{
  "num_hidden_layers": 12,
  "hidden_size": 224,
  "num_attention_heads": 4,
  "num_key_value_heads": 4,
  "head_dim": 64,
  "intermediate_size": 448,
  "vocab_size": 3682,
  "hidden_act": "geglu",
  "norm": "rmsnorm",
  "norm_place": "peri",
  "norm_eps": 1e-05,
  "positions": "rope",
  "rope_theta": 10000.0,
  "rope_fraction": 1.0,
  "qk_norm": true,
  "attn_scale": 0.13,
  "bias": "none",
  "tie_word_embeddings": true,
  "parallel_block": false,
  "extras": ["capped logits"],
  "init": "normal",
  "init_std_qkv": 0.0294,
  "init_std_o": 0.00562,
  "init_std_up": 0.0294,
  "init_std_down": 0.00425,
  "optimizer": "cautious_adamw",
  "learning_rate": 0.00182,
  "beta1": 0.95,
  "beta2": 0.99,
  "weight_decay": 0.18,
  "lr_head": 0.0129,
  "warmup_steps": 482,
  "schedule": "wsd",
  "decay_fraction": 0.702,
  "decay_shape": "sqrt",
  "final_lr_fraction": 0.0,
  "batch_tokens": 65536,
  "max_seq_len": 128,
  "doc_mask": true,
  "train_tokens": 266800000,
  "max_steps": 4072,
  "dataset": "wikipedia_en"
}
Each number is 128 + 32 x the weight over its row's rms, rounded and kept within 0 to 255. Layers, rows and columns count from 0. Numbers have three digits each. The size before them is the row's rms in percent of the matrix's.

# layer 5 attention value, 256x224, rms 0.0518, rows 0-113, columns 0-55
097:142144107121139077175128116111159148107146119116106165133154081168100110120097106121080160149132074116177128133170145071101153102071114160089177127201172104150141087072
103:138109173223123113172133131132078196141145074107121152217106177129135068145145142111147135111157141128117107123101163165115123116173138112194176084115137178101096148113
087:122145075213090136079116116088147133152140090091195089127128107100108150111144117112106120211149107137119188144114152159101142087064107111134083104147140145126108053158
099:081091146109092086178151127131138189197108117155108155162177120205127148127152054108087191091119113122145155131151112168170088089186170133115160102106160062146111119057
097:124134133177121142109118128113154169102158170183127157094197078149091197109125144084084135097106181131108125143119104110117129134162157098159140131131124099131142168111
090:164068122177114100110169131133131101128133114149138146111120116040135159147124105135121110155105111120184135081207104087082110144119101118142135139143108125122158108125
098:085067107092114072150138141117147123094185088125081155174131167153104094124153158126133153175139126120166079134150151143150193141102133112106116159114118145168224095163
094:122168130145063106122122192139139142124161126132110159069123075163135146149132156138124115082143117099081106177119116168190115082203139111209128115192084144118104140133
094:143124106171103131125146195125155143148149104096099150153142086150098112179166120142111118121146138135157109099100070128171067152060138002032122126124160141136123136158
097:125111161145111075139149092154129113099144138138170136100147122104107149133150130106098145132064058108136146185161127112098083121121144103075121100141115096150127205092
099:124127149130132147152127104097144104077061108121129140123078105104155095105104119145116114119085108123151162104149130068115036126062143097122125106121182108122090152110
089:137145119155099134104084207087135086153079128120060158173120119117166160124125190092097149141161147171152168064101109101146107091121092138145105121141175166142166097106
098:161102095106136164169131131112098156121152165112134115163164163100148132123117184129090198196115143188172093055108145125200121095120118098169068091113163194094112177151
101:167148118162131194152074174120158142110156118177175113127066155160113104177142111100199123156112085143151113109154104112100106148128150135178094085114069105170122123161
091:164134119192127116179173131146109125087110112117121134120156122104138213131119123135145068138127066142091154110077095225205096150158170163150087133132086137135121122082
102:065150107068088122112157129105107100139141156104027118117168098081093132116177106124126106163104126147110136097126091127119189162140097135085104092167173111136158088212
100:133151165053174149126124157070108051058151114164074125107181166130112116169122122136146111115098086152119100098164167181094106116122147137202116130154091100141121125122
099:157084169158123154108107080134165155189155141120111100104110134152117055100157115096170141143097139092125105147111140076137125120169161068131099165147122123117121119146
097:107108182124191104070099149158116126104143115158139133127147149149095106108079110128092145077114141123110141105169174084112124084141103089081153140122134133125170124129
097:153128094165161153102170125153100181127132131161180128140131109120106106105109164113121168141175144144100121121166109074135153183034109109142167150113161118115151120132
099:108123081160181133078104079144118133116195098187170118106142120103075142119110117105182141137116162132070124143193118150100123168152140139082148164116045128132134146121
093:152152183119099102056138070109113148166134131071145132111156140155093071078106087136138162123205132103095187105176126123100152126150135103125168194166206113142123108148
102:165130206146150144077084154116116165131158137098082172076096121089152106132139146115081133171155100093140161056098140062125120138126187077131097147130174175118143123225
096:148131149200118048109163128155077113149149078114144138137146149134099120166112142138089119185155119110120118105145137132087155152120140080105083177112153139140154153142
093:081122174208121120127108107139145121101122145175107119046091131065145105161154125096151195145113053132116126094139133154101150092136117172126159145152132092127104180097
097:142119073102141159082090144180122126115168164102146147129117157165135103099158072127134141102124101154157118145115141176120128131156154177082154083124131117119170124150
084:073171161109099160111115125112194142195091104126088070124072105114128102151124128124091130116158175135110139128125134121107090152171104184128144094153164042100078151115
092:059101114075123100111105153130085107110105108107082192168135152146143088139172157111055080117094131169204160119105128152134131140107137126145123182103181123128187149105
098:128066095137101175122132134080115110155166065113169121140180103135126117119133122130110116140140139159125112249101101154139077126090118124131059136124079193137149123122
099:140115086155161100136127084130086152093113126166215136096097109185136079097095098151115138101120124152125114087119118157115142133087156131157162100073190144125125193049
094:092168107145142214118178105148102163117185138148089156134142103134121076120129110150154113158080182120065071163170146105152093141105122137116179056093135122136154114170
100:132030117183111138139105062087108184152147135109110124145153134109099129108113163136168158101152178157139113133115184130120140112168089131154197152197108219107131099181
100:133139097156137153131107151124136118108102135130126104138073134121121139070106182151181154186144122095065139132087075127148142110136146107173098136165025139159117043024
097:141102134141169164134116119077139167101184155139102202106122162141130077133118147120117098059111077134105119127165096126086097159143122135146116080102117097132144199064
099:100086063062131143045115115111139066158138111138218143065090097103114127143174138136136147160134172147123158113102157153168123139085119138141158175075076126133149150141
088:073095086081123118108163102138128054087079130092139138165042170109141110061125183135097139103148197162159130144108117107097093100098138099136150121140183096126163091086
096:195096121083120177145112127131118142159117182189156098124119116114134169128102121118068150162142161106140166188074133179100071087154071119173132045111175109138104128087
092:109084126102150098120152156172084154111142103086122132180171126139087104157148096132167134186154083163169149202151131150089149176154129142042113141127139182196109139174
096:146162103236160132115155099186081122146129121121151119162149135104104207124129121131107143124157146154146111143119086053126138143042106107160178132125136175147124151113
093:108108135138152088128112096055201129142097094103136122130132132181150102091122142120125120127164066087110112118147143141093164127137133135129166108161132146135135138080
093:132103121098105150089148105143083143156149092093147120161118108078125085133159120129111142157173133151156104192129172128129116143100182105136097112063134162136108064136
103:126181119137147111058138155155157164115139125073229127168129088090132163125108137111152080174161084135130138147108091114105128110067153161129220138107144124141152134126
094:132133143166145180154105128148123069135098104112130148200115136113130148098109123142102137180165131105156101141125154122125183150085132153110094134103204127128144108138
100:169131139153100133145161080083082163117101136099132144123083100102124182123132158133114124135132100134101152067069080137138158168161142084111111096137109110133082168152
087:102122126092106150124127167113104116112142127132083138125155193145115071174115121143096151069122109137185118117099116119120113102088100175092104095085179151140124122083
088:100157101070122176102134139151092105135187120212107119114141145130131063137124118148120136116110113106131087107166100136111124147138137138079080151111168031107155132116
096:124134167157071195161146108108148091102086110179123156138139134163096117135148128111127137160136131132135174100156122158154122102091127096128144122138125074182093138095
099:074149183162100099104136146172149084113094151083133099122126102117114071148135066119136155138154101076149133130177104146109138124120159140101125070132161118126129086083
089:107160107068093057139092105159107119079096165061114093152099094092114167098115134163171095163151107171133155103120128090106118161103169150173177061159082137113068127149
094:088128184087133087119107212141166116109134170094107112133143124124101121092128089137189113143101181135110102137123155064158158173103088162111114104113185098150142129110
094:113166156110172118124112154237114159140154132084107105100132114118123107091131138094148149080115167099126160181142123060114160153155124130077247133082135147130118146131
097:145166080100108142181157132111126127200150148086164107138078117104126168150126113139130100133113131131123119228108097141128091129118152187084112162123119135161054115150
099:065162111065132128079110075146154119113165105183085112159182204149136125128104112132165089129182136095120080112171086133085077144154110156180169051115158127145175098104
093:132119152076168102098169123118148160096114156095081150137088194161196082110091126156116113130107076125157092063127089180135166143163164132071160158141118144127164150112
096:141127137185188145123141147197114163144164104093133131141162144138115137152126123122084106119156164116115116156071164165128143135144109115102137127154164154167147112131
084:143089096106118125105116103123109140145178153167120113126134107109107113124140114145149065150126154115069072162159215143144197130198128137122188126165084089070117103196
101:119115174095165118173187106090119140079085081086102128157101155204141077128101167138172144021149063154159134103117116153112148155102137115115137121139027128152154087119
108:113153176094165157124116136149169125103096128154140128151144125101080180189113096105088097079143133141159110155124136122095094107114059142139143079086121099134136141148
094:103104145078134146059188141124084075139098158084119146153129152142137149134116146136150086144155114115125122105113128137112123118132070101132090183144205099126135151139
098:139161171103162111126144184136131110101033184137128126176079190124118114125133103134125113086140102090177127150112103195075124140102097135225134087137202095123107161132
094:119051142075106173169149072153141128089135107102093113091154128122110105107114132161152110085141144142196146195116168155112065193141114162092157074147099136123087156198
096:107090134067142135119153167162056121051147108114139194130138197157125170106141144159172103116138123144186123142153176158160121099098111144145148139156114169121149138119
097:134109103146123118083132143087110187093137149140150121077081143110131180166117121141077158112169076171184114111114106114188145137111169143138141086119137129141130125089
091:209116142134109116127089148178146138114181131135084126141105092143135144134117119141101012116119144163106113114170185096101065110146117088131087116167102112158135095093
084:160174129141168139156154156141122143129096130203120068117140086086101090078101172145099120072156112162143111137089106117103134149110168138141149088146089124115178142089
091:156164141143140102161193118147155123104093114087070120153121082116140106111160132142139093144093130105115155098163155133140105183121085148191122129063229139136156133148
094:058056108093190147180131109113129169122118122138171152148042153094131166128106135132147119073142162117189103170152102084142160126128157068116173151098176157153104145099
088:135135135082116137158162130087180103064150099083124147127127100111144135137150157136145142131121113117054098116111082122124152141154110192120137132114182083158094173226
082:198166179050104108195094143099146159108085095171167118134082101147131091120124136124176112099069082116195091147100051176182123154116161145127129111092073110135113157176
091:163173147168085106161172142115110136169147111121092100115123181170074096121114152112152076132096096116099122189087141151146216138105089149099136134156051110100136068147
091:227103128120118102115135084177093128122144142127112087154124122109129115134146080108152088131075156120071157161129149125166059190131153100081108139113130067110147127171
081:136049132161142073150133083096173142136102103126117101166098166142134180113183070123110164153137099148128198084141106149110083136188150176193127142106151128085095134128
091:114170121129247112093161143132091092168149164121120125059097131122159167167114166098113119154135124154122128116172147093138097129165149150115177151077148137067119151156
079:134107109148137111053101135117083151162159090169104075099084098126140134115146105142084084171131114159109141052143162144109175189119161086133159090173160152092157135104
089:150097096150090144185113108164179225198141084154154153246063137091120123127129158129153046097123083121138141121119094152147126152165179171076125146098135062152116111157
092:143155131093116112166106131174148138133136064121179138114151167117098075133103135177126161121087227109092115169046052120105136067043119167066046150144121097152136099157
091:074072129075127128152138105152156068142110091102149114136146138141147128077151088114202055137152180105124130123086107163105119150095159096164091084193116101140104106142
085:061079109107064081052125093099126121097109169121143128146116109146142073106167168127133127106125111121125138133048104100120133119125106084229109106176078084112160123085
094:087113118197176112151126121109066137169127116158098155122100118162165121103128118137147102154135083142153085125212186070127152115084118115183146152142126143122085079129
092:070125150185124120148142128096121131114151117149066134131119115109130189122117171127118168136133069124130158075136159131148107100100106152117173146051117111185144168183
095:157112157134156112113194148139127116164145124126161113168102170158095121121122125126164044106123096105110136180094127123085147128127146139107132173120075109110095091158
084:173178163122097128104081089106112168090209159092088110104150122079154135126118097080144101176127160133156172111154110129106119163139135116062097143119110157168175094148
095:098069081166091124143145089128206112113106145154172118140109161163131071145135119109119104151116126109221135112103143129123142110176144083132073141104078133148160108083
090:120131119202149162107180135166116110178144111177051097059129117135150089126145087132086185065108151101143161064080175109126161129107108132207116189152096101092191126151
085:162163141101141152174194137104134121119081145116145122120131165158102114143086184153152170147119115142123102155147127132134122057113077125163135186129172120127112126053
095:099092111155156176162139127164106093194116125144073080085123098093160128096109104161127127116163158128150144099149161091094134151091159062131100078147159151168147074039
086:138128090107115132041112122079103160099108133174107136144198097094158135107095134150102148140146116122140132138150144145163161137135163099138123077175130165112178122141
087:129160136115151082086156160143121104131162130150144162141194114184108099098120140167093083069085055118047096123185157114132139101116076124090154142118110131123207137066
094:109131165119201174089137157078130099134112152135101100168098093157158123108145127115118163116163120127194131151147109159136156137083126126160102089119127165154158186163
078:124110085140057151149118147110128143121190139120157140117204112117110171142141110100144209174177156127159088152138148128159143146125136074120148197162143160073119113178
084:154160208172139125100167131184178149127148101103116125170101084145080177129141139139131103111109116095125104111088142155124138111092120124168158154130108091111099161133
082:124110063163095079112122113126115163151064122153114119068088090104146143131136159104134152144128170119156154135062129085170120143128120090136084113083201137125117201086
077:145093167132134163170159057097173076115139133134130121098095114111108100131124084151127151140130077134139117150106128166069134139104180157134124104087089088113083146147
088:159121161120091123137139111116150168122169161150144094143154119103148110156175103120112118151107114108082219126077130150097140165129176126075074080108079155112132095184
089:102130210143190104110159127089143137125139151138090111152101101126113141111121158121129085124098121106098146124151092134111120163124144198122152052121108133130070126146
093:178186120084088122141116122057145099090129128137162121142139097139102089162139153075118166101142140126166150149104074110123143125146093204081196133111184149127128153094
095:118107197145118129162127144111139083095133115109064155070118079132121151132115124162146164161113141158119142011169140162135066124204137098171148166102172114140102131130
093:172172130088157176140129139141102165099105183058177102124146083203134108088128135118057127189160135135195098096152099190144133140120092093179145105166151195148153117103
094:082109136181143119177153115192143135188137098113051065086133118146107132096121144121048081173128203149127129114087164188115134140172159061095085089191127108111140099129
088:122177136095125109164145119153138178176139111177149107115154086141111067088123106142101166119069120142119137099121118165102182101109072097082149135156117151132163161129
085:115184132137189143132115141108097109202197130143127159118157157157139111099140087111130076131102150147144120101209103121141127134102162127140133111205135123119119126115
081:145108108100103039139117092090125082106135132111147150110098098130108146148093148135116113147132106125149115064206107153128124061205074175178123172061122191125114169128
093:144116172141119184090099097153094119124166145167121127124169153131118091128117087133156090130151116119098124120087102118107138160106135111115084083160071109179165085122
092:166142143084117134169134124220127138107106116112142131092080105148128171134112113169111069133114089142154089119144050119104175146108162110134176116156139144156100092147
088:185170111080130086080075157166146189132160114176171118145080094156150083055150096105127127109081150158088085165127071182164123077177101074145153150104097206114106128127
094:030052121087120150099098141109138054130120110156088157132165129115131123099128149127085108130164201118132157103159143144134134108172101092170146111140141098106155127075
085:117076098220069128147147115120135129121107142145051114182137166127128153128139160074182150151162111103171142136139114160111120197143150145087152108135087121142115082189
092:129100098132103109147109116079146105101119118180148107103094166166179129156123143129119223162185144098133126088096059114131096110164122143191086176129130134171181051086
083:077133116089083136140142125062125125114178148152122139153111145140113149149135169134186128026087061110099059203132108105129170152139097111107152115119106073155135151115
082:131132086101081164103085151080109178106117146098108130171151144090151109077117179122113162188128138137137187171111134114157073179097121092130146058147188162139087092189
094:180123154198092126149140124065157104122139144117157127056112106155103070129139095159165127157117162115056132125075138148070119163143177175132132095074121169172135056124
089:096102143090114060141136054149127086151034095104006156074173145172149150153111141159140144158140159127128111077068156172102091114123151125140124132158138093146091154171
082:098073113132064157156108101160128133115120129123125101141118153110145168151170144131177133140172100093165133128055173124130098182184169067075090117143111050105145110118
080:118191092122153132188125161148113107152099120110154134135208135186100116126111138172058079093113151113118144152082143145133157097097125097151103117190115120140140117097